{
  "n_layer": 8,
  "d_model": 160,
  "n_head": 5,
  "n_kv_head": 5,
  "head_dim": 32,
  "d_mlp": 640,
  "vocab_size": 2048,
  "activation": "gelu",
  "norm": "layernorm",
  "norm_place": "pre",
  "norm_eps": 1e-05,
  "positions": "learned",
  "qk_norm": false,
  "attn_scale": 0.177,
  "bias": "all",
  "tie_embeddings": true,
  "parallel_block": false,
  "init": "normal",
  "init_std_qkv": 0.0218,
  "init_std_o": 0.00544,
  "init_std_up": 0.0218,
  "init_std_down": 0.00544,
  "init_out_by_depth": true,
  "optimizer": "soap_variant",
  "lr": 0.00324,
  "beta1": 0.95,
  "beta2": 0.99,
  "weight_decay": 0.033,
  "lr_head": 0.00553,
  "grad_clip": 0.5,
  "warmup_steps": 200,
  "schedule": "wsd",
  "decay_fraction": 1.0,
  "decay_shape": "linear",
  "final_lr_fraction": 0.0,
  "batch_tokens": 16384,
  "seq_len": 256,
  "doc_mask": true,
  "z_loss": 0.0001,
  "train_tokens": 119600000,
  "steps": 7300,
  "dataset": "wikipedia_en"
}
Each number is 200 + 20 x the weight over its row's rms, rounded and kept within 0 to 999. Layers, rows and columns count from 0. The size before them is the row's rms in percent of the matrix's.

# layer 2 attention output (transposed), 160x160, rms 0.112, rows 64-85, columns 0-159
106,186,184,201,225,209,239,196,217,193,197,227,192,191,194,205,190,175,177,200,203,197,247,222,196,181,223,219,252,176,225,224,207,173,232,218,213,242,184,195,194,216,208,205,193,189,177,225,206,223,194,201,197,189,201,210,210,191,193,206,175,185,183,207,162,180,199,224,179,190,200,236,196,225,184,184,189,170,219,226,200,192,191,156,164,231,216,197,211,202,195,142,218,211,175,190,203,205,244,210,196,185,184,219,206,216,224,207,205,212,225,205,155,179,206,208,233,191,221,189,171,183,208,195,173,157,208,199,210,170,164,202,222,195,167,191,184,211,168,203,193,211,144,191,212,232,216,220,191,185,199,199,204,187,209,225,215,198,194,218,208
100,202,214,213,204,209,210,193,156,215,221,181,206,215,194,157,200,186,240,200,218,157,212,197,190,234,190,205,194,184,204,196,174,187,200,169,207,201,179,211,193,222,188,217,194,194,204,171,218,211,187,211,196,208,186,227,204,222,159,199,194,174,223,226,227,199,194,221,203,214,216,214,204,215,172,193,173,205,193,215,208,154,191,179,198,208,177,198,177,172,176,176,181,220,197,200,191,198,203,225,191,225,227,171,187,183,255,206,203,206,238,170,209,191,217,207,191,195,195,188,158,175,192,209,211,226,201,189,157,208,211,224,181,185,167,200,203,212,199,251,234,239,164,160,210,188,217,227,184,201,225,225,174,209,210,229,222,223,192,205,228
086,148,176,198,193,212,217,177,218,215,228,203,193,200,211,191,202,201,203,214,193,249,208,208,215,200,175,198,209,219,198,194,212,192,225,224,204,220,224,216,199,237,199,189,182,172,215,184,207,176,219,189,195,187,221,206,162,179,202,171,234,205,207,213,179,217,187,175,206,221,236,221,164,165,228,206,178,209,207,196,192,194,199,191,199,209,187,182,170,244,182,230,205,220,242,177,199,176,181,166,199,174,234,170,241,221,150,218,202,200,177,209,213,144,193,224,207,200,184,206,212,215,176,199,168,179,204,193,215,202,207,224,179,199,162,219,196,187,191,180,177,194,206,202,185,222,180,229,213,198,220,218,207,159,204,218,217,212,213,189,193
089,206,203,199,187,229,185,171,193,226,192,222,188,179,190,184,197,205,211,206,208,198,189,230,172,184,176,192,239,212,197,255,186,229,182,192,204,221,199,170,224,203,165,182,188,207,198,192,166,211,210,185,197,171,189,226,187,203,175,214,193,220,178,212,213,225,213,185,192,170,193,195,187,199,204,225,226,206,225,209,195,177,261,207,225,129,205,233,210,204,193,184,192,212,208,162,193,197,186,216,177,172,182,196,233,216,205,182,186,198,211,210,183,176,203,219,196,165,210,171,200,206,171,189,209,211,189,202,204,163,228,218,212,167,193,194,231,218,208,195,223,200,224,224,199,199,216,222,214,197,232,225,190,188,154,229,211,196,176,234,191
093,183,189,197,199,210,196,171,216,192,243,198,179,177,167,172,220,240,196,189,232,190,206,219,193,253,195,193,204,170,205,206,212,186,222,197,231,223,217,182,200,171,201,205,172,181,201,161,193,222,229,176,211,181,189,216,202,217,203,213,185,227,190,197,188,204,234,177,245,178,165,184,229,229,183,175,197,197,195,225,186,203,214,218,187,172,223,184,206,155,182,188,218,175,206,200,207,189,207,213,197,227,190,199,217,243,208,191,214,181,209,207,152,166,169,206,199,216,222,219,192,207,210,199,202,207,244,249,190,175,185,236,213,220,185,198,189,233,220,196,213,210,191,184,154,200,198,171,195,195,223,189,194,217,198,208,194,193,197,186,194
103,194,190,219,170,200,171,185,190,212,200,220,202,200,180,213,194,171,190,226,207,177,224,201,174,200,175,220,228,205,235,204,210,172,197,224,194,243,170,232,152,238,233,248,164,206,187,215,209,198,217,201,194,201,202,208,179,190,180,183,244,203,198,236,241,205,164,197,181,197,176,213,216,208,209,193,184,239,224,202,194,202,226,175,195,201,158,228,157,191,185,190,203,208,167,181,210,174,207,223,197,154,170,207,220,197,210,193,215,190,217,192,179,190,179,182,180,186,178,174,211,202,208,218,188,229,204,241,213,164,203,200,215,196,198,169,219,191,215,189,188,204,208,213,196,191,198,226,205,194,207,228,183,189,201,221,225,194,180,204,225
100,179,183,177,204,225,238,186,202,190,193,191,197,180,176,208,192,226,222,215,207,213,227,249,215,233,219,181,159,247,164,174,195,183,189,183,219,225,163,209,182,202,197,224,207,178,194,193,200,190,199,191,236,220,233,197,190,164,200,160,211,201,187,216,217,161,205,187,204,190,201,184,219,220,208,230,206,193,194,223,166,215,199,230,178,204,202,176,210,195,229,210,210,218,221,180,160,213,220,187,205,175,169,202,178,205,176,209,194,198,201,195,227,182,226,210,200,170,168,179,208,214,215,189,172,217,208,178,201,245,239,188,196,203,219,187,194,225,217,182,202,203,187,190,201,198,200,233,200,213,168,205,208,204,210,185,216,198,160,223,152
098,181,174,188,212,183,215,195,220,175,206,175,210,190,200,204,192,169,210,198,220,206,224,221,192,186,192,223,193,219,183,188,226,195,238,216,206,216,189,201,180,182,187,194,223,180,207,193,209,199,197,195,213,192,191,237,169,213,194,199,221,211,204,209,188,177,191,220,205,211,179,159,184,212,185,182,200,217,157,209,222,216,162,214,224,207,185,256,198,201,205,221,237,248,224,178,179,210,182,177,233,188,211,181,203,203,219,235,179,207,211,169,177,239,204,169,204,198,181,182,207,201,217,200,184,206,177,188,209,215,162,197,184,191,225,176,192,246,218,188,219,229,193,204,223,186,201,208,210,155,197,226,226,202,181,208,162,210,151,211,155
091,224,214,156,193,238,199,210,205,187,209,208,210,190,166,192,172,236,208,234,205,219,194,207,206,178,170,236,220,198,208,214,161,208,227,177,190,151,220,212,255,177,183,253,197,200,201,213,176,209,195,206,187,214,207,210,215,227,196,210,233,193,185,187,187,183,187,204,208,165,224,204,209,220,181,194,222,183,210,168,229,212,192,221,191,168,208,188,178,181,194,192,209,221,213,167,203,176,191,199,211,217,180,193,213,180,238,158,211,206,201,173,218,182,199,209,190,172,233,196,182,195,216,201,165,211,221,236,162,221,245,216,193,190,191,180,191,209,219,198,184,188,188,194,175,221,205,177,198,202,182,213,162,217,198,205,209,191,199,170,188
088,248,225,217,193,196,224,185,189,184,183,190,198,199,210,213,221,263,228,220,236,207,211,187,180,173,200,198,195,164,202,206,212,185,227,228,209,213,192,199,172,227,214,234,203,178,176,205,214,173,189,196,198,195,194,178,170,227,202,232,194,227,177,213,175,171,245,206,179,229,224,184,207,184,197,208,189,180,199,210,211,229,195,200,213,199,157,191,229,220,211,188,155,196,223,211,194,157,182,196,208,243,188,245,220,217,212,204,170,191,199,189,142,196,186,210,173,179,194,206,195,214,199,199,212,211,197,214,187,180,217,229,194,192,208,185,211,225,195,190,220,186,193,179,203,190,174,182,218,201,177,193,169,178,198,165,210,188,213,198,218
094,195,204,194,191,204,204,190,182,180,217,201,212,225,214,185,177,169,215,188,176,178,172,183,223,199,170,199,213,184,210,166,224,235,231,174,189,228,205,206,179,207,205,161,224,199,226,161,180,203,201,176,217,190,194,188,213,206,223,182,189,207,180,190,183,211,217,184,208,211,199,224,172,194,217,177,210,213,188,194,237,168,221,193,206,213,245,183,176,195,199,206,253,196,177,198,193,239,185,184,167,208,200,222,212,204,211,212,201,226,192,183,170,193,220,228,197,191,179,180,192,209,221,234,220,226,219,170,211,212,211,164,188,213,209,216,225,182,244,176,196,209,219,212,237,239,205,196,198,222,196,219,187,162,188,184,212,174,214,144,192
118,212,195,223,232,180,198,187,197,200,180,195,211,194,163,207,193,211,211,171,169,195,181,210,172,226,174,168,193,185,212,223,182,228,175,208,193,191,218,225,188,154,199,196,204,180,223,209,203,226,210,202,194,205,205,181,227,213,200,229,210,219,193,193,213,195,172,236,229,193,185,184,189,207,211,182,211,175,168,249,199,234,225,209,179,148,189,195,219,200,202,179,186,154,193,174,229,257,192,181,201,202,239,203,166,199,204,226,180,182,195,199,220,182,213,221,203,203,239,222,192,191,218,198,213,189,197,244,194,189,192,196,215,192,206,185,203,223,196,182,183,188,216,207,209,181,192,181,184,220,184,185,216,227,229,229,157,228,178,182,222
088,191,198,197,197,213,209,181,215,230,176,219,212,197,186,177,175,196,177,236,224,186,189,208,189,216,184,172,185,178,166,203,196,190,219,233,224,225,199,225,198,222,196,189,219,182,234,189,217,185,183,180,199,180,209,224,197,185,228,198,167,178,228,156,195,210,213,199,183,249,210,213,217,222,160,197,206,207,218,188,214,200,221,162,154,182,155,222,191,213,219,197,195,223,178,226,224,177,232,226,208,237,208,196,206,221,210,212,219,201,234,187,160,144,199,216,179,181,184,210,221,178,210,194,176,185,220,230,179,202,219,230,224,189,187,186,203,187,205,203,195,201,199,188,182,205,198,219,194,166,212,197,171,190,193,215,220,204,166,191,183
084,203,147,181,217,193,177,187,206,210,206,186,205,196,214,196,196,143,218,232,230,194,205,229,204,198,243,188,205,236,214,183,211,223,176,216,203,224,182,192,177,182,195,190,206,203,214,142,202,173,187,191,204,198,237,206,180,194,183,184,186,199,172,191,207,173,257,196,193,208,178,183,199,205,203,191,164,225,225,201,191,216,213,221,212,203,210,228,211,228,176,214,229,228,215,230,178,216,193,188,172,208,201,201,187,177,182,211,216,177,249,201,185,181,202,212,186,205,199,206,180,198,201,221,200,225,180,168,201,189,201,205,190,206,202,201,227,191,175,236,182,187,181,211,203,160,171,154,181,199,215,204,217,207,233,197,207,225,223,160,205
093,194,208,163,190,194,233,198,160,209,215,181,196,201,180,207,170,196,162,201,185,228,251,213,198,196,204,175,224,241,161,194,197,180,227,162,238,201,205,188,218,197,203,191,185,225,232,180,186,222,216,209,199,186,168,187,223,186,210,209,198,190,177,189,198,184,171,195,176,253,187,225,199,227,200,183,194,206,211,206,240,220,192,202,182,207,175,182,199,200,175,180,172,239,202,181,231,183,206,181,179,159,191,184,174,187,216,181,232,227,201,211,226,190,195,197,196,210,180,214,193,195,255,189,197,199,178,219,199,198,230,205,177,226,190,205,222,208,210,164,200,217,188,174,230,216,209,239,212,206,210,200,204,197,186,206,208,226,215,195,175
090,173,195,198,198,198,193,205,232,199,206,235,228,211,215,192,198,208,208,213,192,235,194,161,246,193,177,211,238,225,220,220,196,201,238,236,209,205,197,207,189,153,194,184,191,196,231,208,177,175,173,226,192,176,204,199,153,209,227,210,205,193,210,191,163,151,179,211,196,221,171,191,190,214,168,200,217,191,174,170,166,174,227,180,176,215,206,180,190,193,210,178,234,198,215,204,216,183,200,179,188,219,213,237,170,182,198,196,205,187,226,213,207,179,215,240,192,204,214,165,184,169,235,230,196,223,223,216,177,207,155,202,205,192,204,210,191,215,198,179,215,221,202,193,181,202,203,182,192,231,210,205,173,206,222,205,208,223,198,187,181
097,216,223,200,221,191,198,199,227,210,187,194,160,192,224,233,212,205,178,205,200,214,228,247,196,221,179,196,195,194,181,225,218,218,203,181,206,191,172,201,213,172,183,192,198,223,198,223,221,217,204,219,247,178,192,212,164,204,218,178,213,194,187,179,151,180,203,204,238,232,190,173,181,200,173,158,217,180,218,223,223,191,181,189,237,210,206,213,180,177,208,220,173,225,207,200,190,166,232,245,180,200,196,206,231,205,202,220,203,209,211,189,177,203,189,225,185,219,182,233,210,185,176,156,170,240,200,185,183,218,212,196,180,227,185,192,153,179,196,197,198,214,196,186,208,160,209,217,207,184,189,200,216,181,200,211,184,173,212,210,210
099,198,217,181,199,176,185,234,204,191,205,193,242,192,201,199,211,209,172,194,216,193,206,204,222,178,183,173,209,186,199,231,190,152,178,205,217,180,196,196,222,191,191,239,216,189,219,189,158,210,164,200,202,206,194,211,208,181,217,237,228,184,175,216,206,227,234,182,223,181,192,196,193,207,205,139,158,231,206,195,236,185,201,225,233,184,220,199,207,172,162,199,194,213,218,159,211,193,203,202,220,185,199,220,226,166,210,170,188,208,213,215,199,221,205,206,215,197,207,205,173,208,214,194,225,198,208,186,137,201,164,224,203,186,202,219,215,235,207,176,211,185,162,207,205,181,218,174,214,205,198,228,193,229,182,181,186,212,192,199,221
085,172,200,207,204,218,162,193,178,212,200,221,208,145,196,211,212,190,206,210,211,216,209,172,170,223,246,204,194,178,212,147,181,203,204,183,220,206,189,206,226,213,202,218,201,214,233,208,205,203,188,187,216,212,208,189,248,243,184,191,192,206,179,216,233,207,207,203,216,186,161,214,217,189,179,189,191,185,196,213,224,213,205,172,182,179,195,220,182,219,184,215,179,193,206,184,166,175,173,202,169,162,197,227,220,196,180,220,212,203,218,205,203,196,187,201,174,213,238,241,170,208,189,184,174,180,223,197,200,172,201,255,214,195,168,210,199,206,193,209,226,198,180,234,212,219,202,190,199,219,161,181,179,183,229,229,168,194,207,188,192
084,194,170,202,190,189,206,201,188,203,171,205,188,220,181,231,214,188,201,203,215,209,170,194,244,211,206,237,185,162,217,202,209,177,168,184,186,196,200,196,198,180,192,207,182,182,211,136,185,192,182,215,238,237,215,177,181,181,179,208,170,185,223,176,203,206,207,220,211,198,213,204,176,190,210,164,217,233,173,185,166,176,213,218,220,182,211,180,247,192,153,170,228,216,220,211,169,204,181,198,186,188,204,164,175,200,192,190,189,230,204,209,187,232,238,196,195,215,219,211,192,215,208,202,202,208,202,208,217,213,230,189,234,204,219,216,190,218,230,214,180,187,216,199,204,203,223,229,186,193,178,255,186,210,167,193,229,205,196,196,212
089,183,204,195,202,227,252,197,205,216,210,219,218,190,229,186,192,200,196,182,227,192,200,202,183,199,164,213,194,216,184,191,177,223,196,178,193,192,211,226,206,201,223,194,204,194,208,205,225,231,217,193,246,188,227,219,226,217,192,171,198,215,186,207,200,212,206,213,193,177,206,215,197,204,243,200,209,189,205,196,194,220,160,198,202,221,167,175,183,200,175,190,165,175,197,174,203,223,218,177,211,217,192,206,180,158,227,171,208,159,179,216,228,183,187,182,183,200,212,170,166,206,226,210,174,153,230,226,213,217,198,248,203,210,191,181,179,201,233,181,192,196,175,198,202,210,180,195,193,236,164,212,211,229,221,191,177,211,221,188,144
088,199,205,222,209,187,221,189,194,188,175,223,196,220,222,224,215,214,195,166,222,200,187,185,218,219,189,225,184,181,196,197,198,170,205,225,201,211,222,213,225,197,200,188,183,233,184,188,198,194,223,193,204,226,223,183,184,216,195,181,179,182,214,242,195,236,165,215,158,224,202,193,143,243,244,166,191,198,215,188,209,198,197,186,198,195,176,213,202,193,195,234,161,206,206,179,193,200,237,208,150,183,191,195,230,195,196,210,236,197,204,196,199,204,175,190,219,191,170,215,251,188,192,224,203,166,201,166,198,213,197,218,200,232,193,207,169,228,156,193,187,199,176,207,187,193,202,237,194,169,189,208,171,200,177,231,220,215,192,202,188
# layer 2 attention value, 160x160, rms 0.128, rows 65-86, columns 0-159
091,182,190,207,164,214,204,193,221,224,192,207,174,159,216,218,206,215,196,206,204,212,169,202,199,164,187,180,188,204,215,223,208,203,187,195,181,216,214,201,203,169,200,197,223,175,215,226,189,184,209,202,210,232,221,191,195,191,259,211,206,205,175,180,159,211,210,226,186,201,180,190,197,178,204,180,228,204,202,221,224,219,195,217,188,184,219,186,228,190,259,226,234,198,171,236,186,208,183,201,214,161,171,224,201,237,190,194,209,216,198,205,172,185,187,199,204,183,222,205,214,225,184,194,182,196,201,212,230,175,173,186,227,218,203,197,181,211,203,183,207,207,205,236,168,208,226,209,226,212,204,151,226,213,175,164,179,194,156,238,188
089,226,225,205,214,196,213,193,161,216,225,181,210,226,159,216,224,209,190,197,178,196,179,178,204,194,223,185,218,222,226,189,221,229,180,176,196,194,193,193,186,171,196,198,224,233,192,222,217,196,185,223,178,193,167,179,231,201,181,219,173,226,206,150,237,187,198,167,208,183,188,208,225,203,187,208,231,217,202,205,211,221,178,192,212,203,228,191,218,176,235,158,210,176,184,178,262,224,206,194,199,210,193,212,159,148,230,182,200,200,210,187,195,187,202,194,193,207,186,190,170,209,199,169,217,215,172,194,226,207,210,182,208,216,198,221,228,201,207,250,193,199,225,197,217,187,225,195,181,203,199,204,201,187,229,190,171,197,186,203,230
092,204,194,192,201,207,222,211,197,186,186,179,203,231,210,171,206,167,170,187,174,187,216,216,209,188,219,185,181,192,188,183,204,229,215,192,185,195,211,166,180,169,225,194,205,173,206,230,241,202,203,170,182,203,213,206,206,198,235,169,188,165,233,198,198,187,197,160,194,206,201,230,194,203,221,195,172,197,173,202,204,191,194,180,180,257,209,177,195,211,206,188,208,220,200,190,195,197,188,192,220,201,198,223,156,169,201,189,181,196,196,219,204,218,183,179,209,221,209,167,213,227,233,206,190,244,195,201,206,213,199,216,175,257,198,233,207,189,205,223,178,228,183,184,182,228,209,179,154,225,159,185,217,219,237,219,190,171,199,164,190
085,199,218,210,217,195,194,195,195,195,177,191,202,195,213,211,185,205,186,191,208,195,214,192,209,159,196,216,183,208,227,221,191,203,160,166,167,212,191,201,194,207,143,188,208,174,234,201,217,204,206,227,189,214,221,215,182,219,213,202,186,160,210,230,193,209,181,197,168,208,217,212,177,148,180,192,160,211,205,184,243,225,205,194,224,222,210,195,185,262,220,200,191,212,218,191,211,197,179,160,217,173,194,173,191,179,185,203,164,183,202,203,236,197,196,216,189,186,186,182,245,244,211,214,234,245,189,171,194,206,194,202,169,241,229,226,212,215,212,212,184,199,197,218,192,196,191,214,180,203,187,200,234,213,199,212,209,182,180,189,215
090,191,192,204,181,220,228,236,197,207,184,190,186,197,193,213,243,204,191,203,203,209,185,228,191,189,194,168,167,183,188,187,224,214,189,174,194,174,228,164,212,171,184,171,203,173,234,232,207,195,178,185,213,206,181,177,185,152,217,204,183,174,191,187,186,202,242,199,224,194,219,231,234,207,228,205,188,190,207,195,239,154,183,219,207,191,209,167,232,226,219,198,228,221,212,202,224,199,147,204,209,227,211,203,163,187,201,135,215,209,200,239,205,209,222,210,191,205,178,208,201,195,197,170,217,211,177,181,207,224,189,195,183,219,198,205,180,208,192,213,207,181,162,186,208,209,188,198,192,223,189,185,217,219,212,215,194,199,191,167,185
094,202,232,213,204,173,195,191,182,196,188,193,190,223,180,191,221,195,203,198,174,210,184,168,173,171,204,225,214,160,208,217,215,192,202,224,158,174,204,205,216,196,206,197,212,213,205,192,222,215,197,247,175,153,178,196,234,228,206,219,198,209,204,200,203,231,178,199,166,185,203,229,183,174,187,187,219,186,208,156,187,220,170,192,205,216,203,222,156,199,169,160,188,210,195,161,226,221,186,217,201,203,198,221,256,197,197,224,181,187,196,203,171,200,175,205,179,237,218,224,182,176,222,224,211,185,185,184,204,163,196,183,207,158,196,209,233,187,205,191,210,200,199,206,216,208,207,221,206,189,222,213,219,185,214,209,180,198,203,167,245
090,195,223,209,180,187,228,193,168,212,220,234,236,212,229,205,193,221,225,182,185,180,209,178,199,241,216,185,240,177,163,199,176,210,167,182,222,165,181,194,205,208,203,194,175,196,213,171,221,204,238,214,210,214,177,191,205,192,206,201,186,197,191,223,183,217,209,205,153,184,224,248,208,195,215,211,196,163,204,145,171,209,169,190,194,210,220,145,188,223,180,167,162,179,179,183,221,180,211,227,188,222,204,226,226,224,191,192,205,205,202,200,224,186,188,227,185,192,236,197,222,185,217,196,209,189,220,181,190,201,220,222,216,180,181,214,209,190,199,180,194,186,211,223,195,193,197,229,176,201,207,195,220,192,220,187,229,182,223,205,202
084,212,190,223,202,194,218,205,211,215,172,189,164,199,221,189,222,151,168,154,194,185,221,240,183,178,213,169,187,221,199,198,238,188,185,217,184,218,183,188,184,208,208,212,222,203,206,194,176,195,192,212,206,195,184,189,190,175,214,171,188,180,197,225,202,206,185,182,194,193,179,213,155,193,212,196,224,227,206,246,195,194,209,189,193,192,193,218,230,202,204,199,193,172,230,238,183,204,176,190,209,153,173,226,173,202,197,205,195,201,195,188,162,217,173,195,205,190,183,196,225,210,167,207,217,209,188,166,262,192,188,195,185,252,225,238,211,197,182,200,205,240,189,182,191,215,196,163,206,205,201,202,218,223,216,202,173,185,187,178,214
092,191,179,195,191,197,199,230,196,210,190,188,199,195,194,203,175,178,161,178,191,215,177,204,246,227,193,179,197,201,180,230,167,184,198,172,203,200,181,192,197,161,206,225,210,214,222,181,201,211,210,220,213,209,245,199,217,211,172,204,170,203,213,178,211,173,187,216,198,205,200,219,189,212,195,200,208,205,191,203,221,151,197,197,183,184,216,246,151,200,218,186,250,199,179,204,171,218,192,193,176,166,193,165,181,191,217,223,235,201,201,174,243,196,222,183,214,193,233,210,212,200,222,223,171,183,192,179,218,221,184,222,218,233,174,195,165,172,189,197,209,225,228,187,171,228,195,207,171,222,197,196,199,238,234,216,209,211,197,189,186
093,215,229,218,198,210,245,194,207,207,195,225,187,192,207,185,223,214,206,191,183,184,224,226,175,194,194,214,193,212,207,192,168,232,159,204,208,207,213,196,186,184,191,208,206,195,164,219,198,192,168,194,189,218,178,194,183,205,166,231,186,213,243,217,183,164,175,218,196,234,193,203,215,180,192,207,162,190,202,197,170,199,197,216,173,213,215,216,217,182,239,232,186,201,229,244,209,201,221,225,230,216,201,189,184,187,213,197,199,186,213,185,198,200,196,185,191,225,214,223,205,232,184,196,181,206,188,217,171,159,208,203,181,182,206,203,191,228,174,220,205,217,153,222,159,181,226,187,227,200,213,165,237,197,187,235,186,199,172,247,177
098,195,184,199,215,189,207,202,226,182,173,223,203,175,195,178,195,197,228,202,234,198,210,215,197,209,209,216,185,194,189,160,194,165,172,188,198,213,193,208,228,246,202,204,168,191,216,199,204,189,185,197,203,205,241,215,198,176,180,181,196,191,201,236,180,182,225,177,168,196,212,213,176,220,189,216,183,212,252,178,211,194,202,213,230,254,154,201,214,216,181,216,213,228,210,207,226,161,220,201,242,199,177,209,231,188,203,196,173,204,179,170,192,242,209,188,190,218,187,195,229,221,207,200,220,220,211,153,195,200,175,190,163,247,200,207,189,210,207,188,218,190,189,187,235,170,211,205,233,192,205,207,184,211,192,185,229,170,204,194,193
095,195,206,202,178,197,196,241,181,214,227,182,183,199,189,210,189,172,203,194,164,191,226,207,214,189,214,206,180,180,248,208,211,189,166,160,180,195,225,156,206,197,207,227,205,198,172,227,192,225,216,203,197,213,217,165,186,218,206,212,210,227,189,202,197,194,202,188,237,197,181,194,223,172,231,193,182,216,198,187,239,198,192,251,222,218,225,163,211,240,205,206,224,170,221,218,195,225,163,202,186,183,224,180,191,175,205,196,206,196,183,199,258,241,213,188,207,197,198,210,185,199,200,186,216,247,188,191,247,194,172,196,189,203,203,197,213,197,234,186,219,200,224,241,233,181,199,190,205,209,213,203,202,185,213,185,194,181,220,186,179
091,205,232,211,173,187,220,214,198,191,205,219,249,190,208,217,216,205,228,170,177,242,197,193,206,214,173,215,224,202,182,192,184,188,192,208,199,169,190,180,203,179,223,194,196,229,207,235,195,233,186,206,204,166,169,203,211,194,223,212,210,226,216,216,201,207,163,204,206,175,218,234,199,197,202,207,225,178,160,186,185,168,196,194,193,213,180,159,169,175,210,209,184,182,191,203,198,230,218,169,200,232,190,215,233,201,196,168,165,185,200,175,181,221,198,195,191,217,218,217,168,176,224,195,183,170,230,216,205,210,198,228,179,166,188,187,226,206,205,162,223,194,179,182,223,226,182,240,216,193,185,197,159,190,191,173,206,213,197,221,168
092,208,185,185,196,172,208,176,228,221,168,174,202,203,197,213,211,187,206,201,194,179,171,167,179,184,226,191,170,181,215,217,197,209,179,220,160,204,219,201,193,205,183,204,205,197,177,191,234,216,178,193,201,222,189,196,180,186,210,207,194,206,183,166,178,199,207,194,221,168,207,161,224,202,224,191,210,221,192,186,201,208,196,202,232,196,237,147,208,215,228,207,205,157,176,185,208,201,177,236,202,197,216,213,226,198,207,202,217,222,202,221,163,166,197,183,231,191,187,210,178,202,128,232,214,214,200,199,188,189,198,196,205,209,181,210,173,200,157,193,199,186,228,230,178,164,221,179,209,196,233,167,217,207,212,178,190,170,179,217,234
094,228,230,268,216,204,224,191,180,210,183,213,200,187,186,198,198,197,209,169,197,159,220,239,226,188,213,205,181,170,199,174,205,217,145,151,192,201,203,197,225,230,199,216,178,228,203,199,179,240,215,194,204,181,187,191,208,206,168,215,172,200,173,222,194,215,217,209,200,185,233,233,174,183,219,199,177,221,201,221,195,218,188,217,195,210,212,201,217,201,175,204,183,174,215,195,178,196,200,210,195,198,174,176,205,219,186,172,197,183,187,137,215,221,157,181,209,222,176,223,191,221,185,177,188,209,194,186,229,182,219,198,189,188,209,220,215,208,208,195,195,173,174,187,204,192,197,197,193,188,198,220,194,202,157,200,225,160,177,207,213
093,167,201,179,205,188,228,171,177,204,242,165,218,204,173,184,182,208,213,216,177,237,229,165,195,176,218,200,194,213,217,219,173,232,195,209,190,197,189,184,194,224,216,222,202,186,194,168,212,205,223,215,184,210,179,214,191,194,214,213,221,166,217,198,203,207,174,229,174,181,210,204,212,208,203,237,178,205,189,175,210,193,188,204,170,179,179,151,200,227,194,194,228,168,214,182,217,225,149,171,198,199,235,183,192,217,174,202,206,208,181,192,227,193,199,220,199,186,210,199,180,210,187,218,223,165,212,185,191,183,215,196,222,177,203,200,240,230,207,193,187,207,243,214,175,213,187,179,194,186,214,251,186,214,227,160,172,211,216,202,187
096,227,184,191,190,230,217,176,187,204,168,190,178,158,202,197,170,184,225,198,207,188,163,220,187,212,214,198,198,214,174,206,223,177,234,220,188,230,229,223,163,177,199,170,214,192,229,195,247,194,211,193,229,248,216,213,184,234,222,177,191,198,209,195,175,177,177,222,196,206,209,184,220,191,204,219,235,180,157,216,214,216,214,170,214,194,216,174,179,216,235,225,207,193,184,215,179,174,209,194,183,189,208,218,186,237,204,199,219,213,167,198,170,168,202,192,215,164,189,208,204,236,163,216,212,209,201,225,222,229,222,209,201,205,217,213,173,206,168,212,187,195,219,184,172,202,206,194,201,200,190,174,208,236,196,190,205,195,220,196,187
088,208,200,200,237,216,193,208,221,211,217,178,170,245,216,213,197,189,183,184,219,203,210,209,223,195,179,188,217,200,178,241,213,166,181,181,196,215,220,224,188,216,198,200,198,192,170,235,194,166,208,214,196,178,199,202,193,195,238,210,194,185,223,191,206,232,187,180,227,168,216,185,179,195,208,196,220,187,205,218,244,172,218,215,208,195,171,223,218,180,225,203,219,205,202,186,250,203,188,174,212,207,174,186,189,217,217,193,206,203,193,219,170,167,208,183,189,154,208,156,187,223,216,202,212,185,166,199,251,201,202,160,186,246,189,210,209,214,202,198,164,227,216,173,209,170,184,234,204,191,218,213,187,224,214,186,193,238,203,201,213
093,231,213,181,182,249,201,202,220,203,210,249,207,165,215,158,221,204,202,157,194,182,221,239,182,181,170,177,210,237,211,196,217,231,200,228,194,193,218,219,185,206,203,202,207,219,191,233,234,208,190,183,180,155,189,177,190,207,197,210,192,213,193,243,190,170,161,203,167,225,180,206,216,203,199,221,201,162,211,219,199,202,197,203,179,227,234,208,179,207,209,232,190,206,213,216,208,226,186,213,209,205,184,208,192,202,224,213,181,179,194,192,233,193,195,205,203,202,202,185,213,187,180,183,208,193,203,188,173,192,148,218,185,172,185,183,186,198,154,192,233,201,163,202,184,192,199,187,203,234,198,158,209,207,190,183,190,176,183,220,182
085,217,216,180,182,162,187,238,188,166,199,199,182,207,208,224,201,192,209,188,211,209,187,200,194,198,222,195,217,196,211,172,218,171,216,195,193,201,204,199,215,202,160,198,182,200,194,156,156,174,175,221,183,200,193,184,227,208,182,205,202,198,190,181,216,218,209,177,202,166,172,179,179,197,145,207,232,208,241,236,219,227,207,210,216,165,201,234,228,189,204,187,217,222,208,218,201,208,188,220,212,190,186,215,216,224,216,212,190,204,238,161,176,182,192,201,216,197,215,212,234,184,201,187,216,200,202,174,202,206,186,153,182,252,222,238,194,205,208,205,211,174,196,201,218,166,198,187,223,173,219,218,192,190,181,207,232,206,173,196,243
095,190,197,157,170,213,189,213,193,195,213,203,203,184,186,175,187,168,248,229,195,213,212,160,207,209,221,174,220,220,187,216,202,197,191,183,208,197,182,215,205,251,195,204,188,201,195,174,220,194,189,208,191,221,185,179,215,180,198,214,188,207,179,157,203,181,219,201,242,203,188,177,247,202,154,221,198,207,195,204,212,238,192,216,199,173,228,177,206,238,166,149,251,188,184,195,227,172,194,205,214,197,203,215,161,216,210,196,189,207,207,201,222,200,218,195,234,206,209,194,198,207,191,187,203,212,222,221,209,202,186,185,216,171,189,209,203,183,209,219,211,204,239,209,258,211,200,174,181,227,198,205,215,206,219,155,195,193,218,186,208
092,203,189,223,213,238,236,185,201,223,224,211,168,164,200,183,169,215,201,208,191,203,235,235,172,205,187,192,193,183,178,192,197,199,181,224,220,195,220,192,189,201,231,185,224,172,199,187,190,227,172,219,182,233,217,189,216,162,179,174,190,178,222,224,199,198,199,194,188,240,174,186,217,217,214,236,180,191,197,214,183,159,199,226,155,224,210,208,194,176,170,189,195,207,234,230,230,208,172,197,193,183,223,167,216,185,210,185,193,225,197,205,213,194,214,171,174,169,231,211,210,193,209,190,167,178,159,172,186,193,196,242,209,245,201,208,213,196,192,201,211,212,204,199,193,202,210,206,210,214,203,157,228,214,194,207,181,185,200,224,179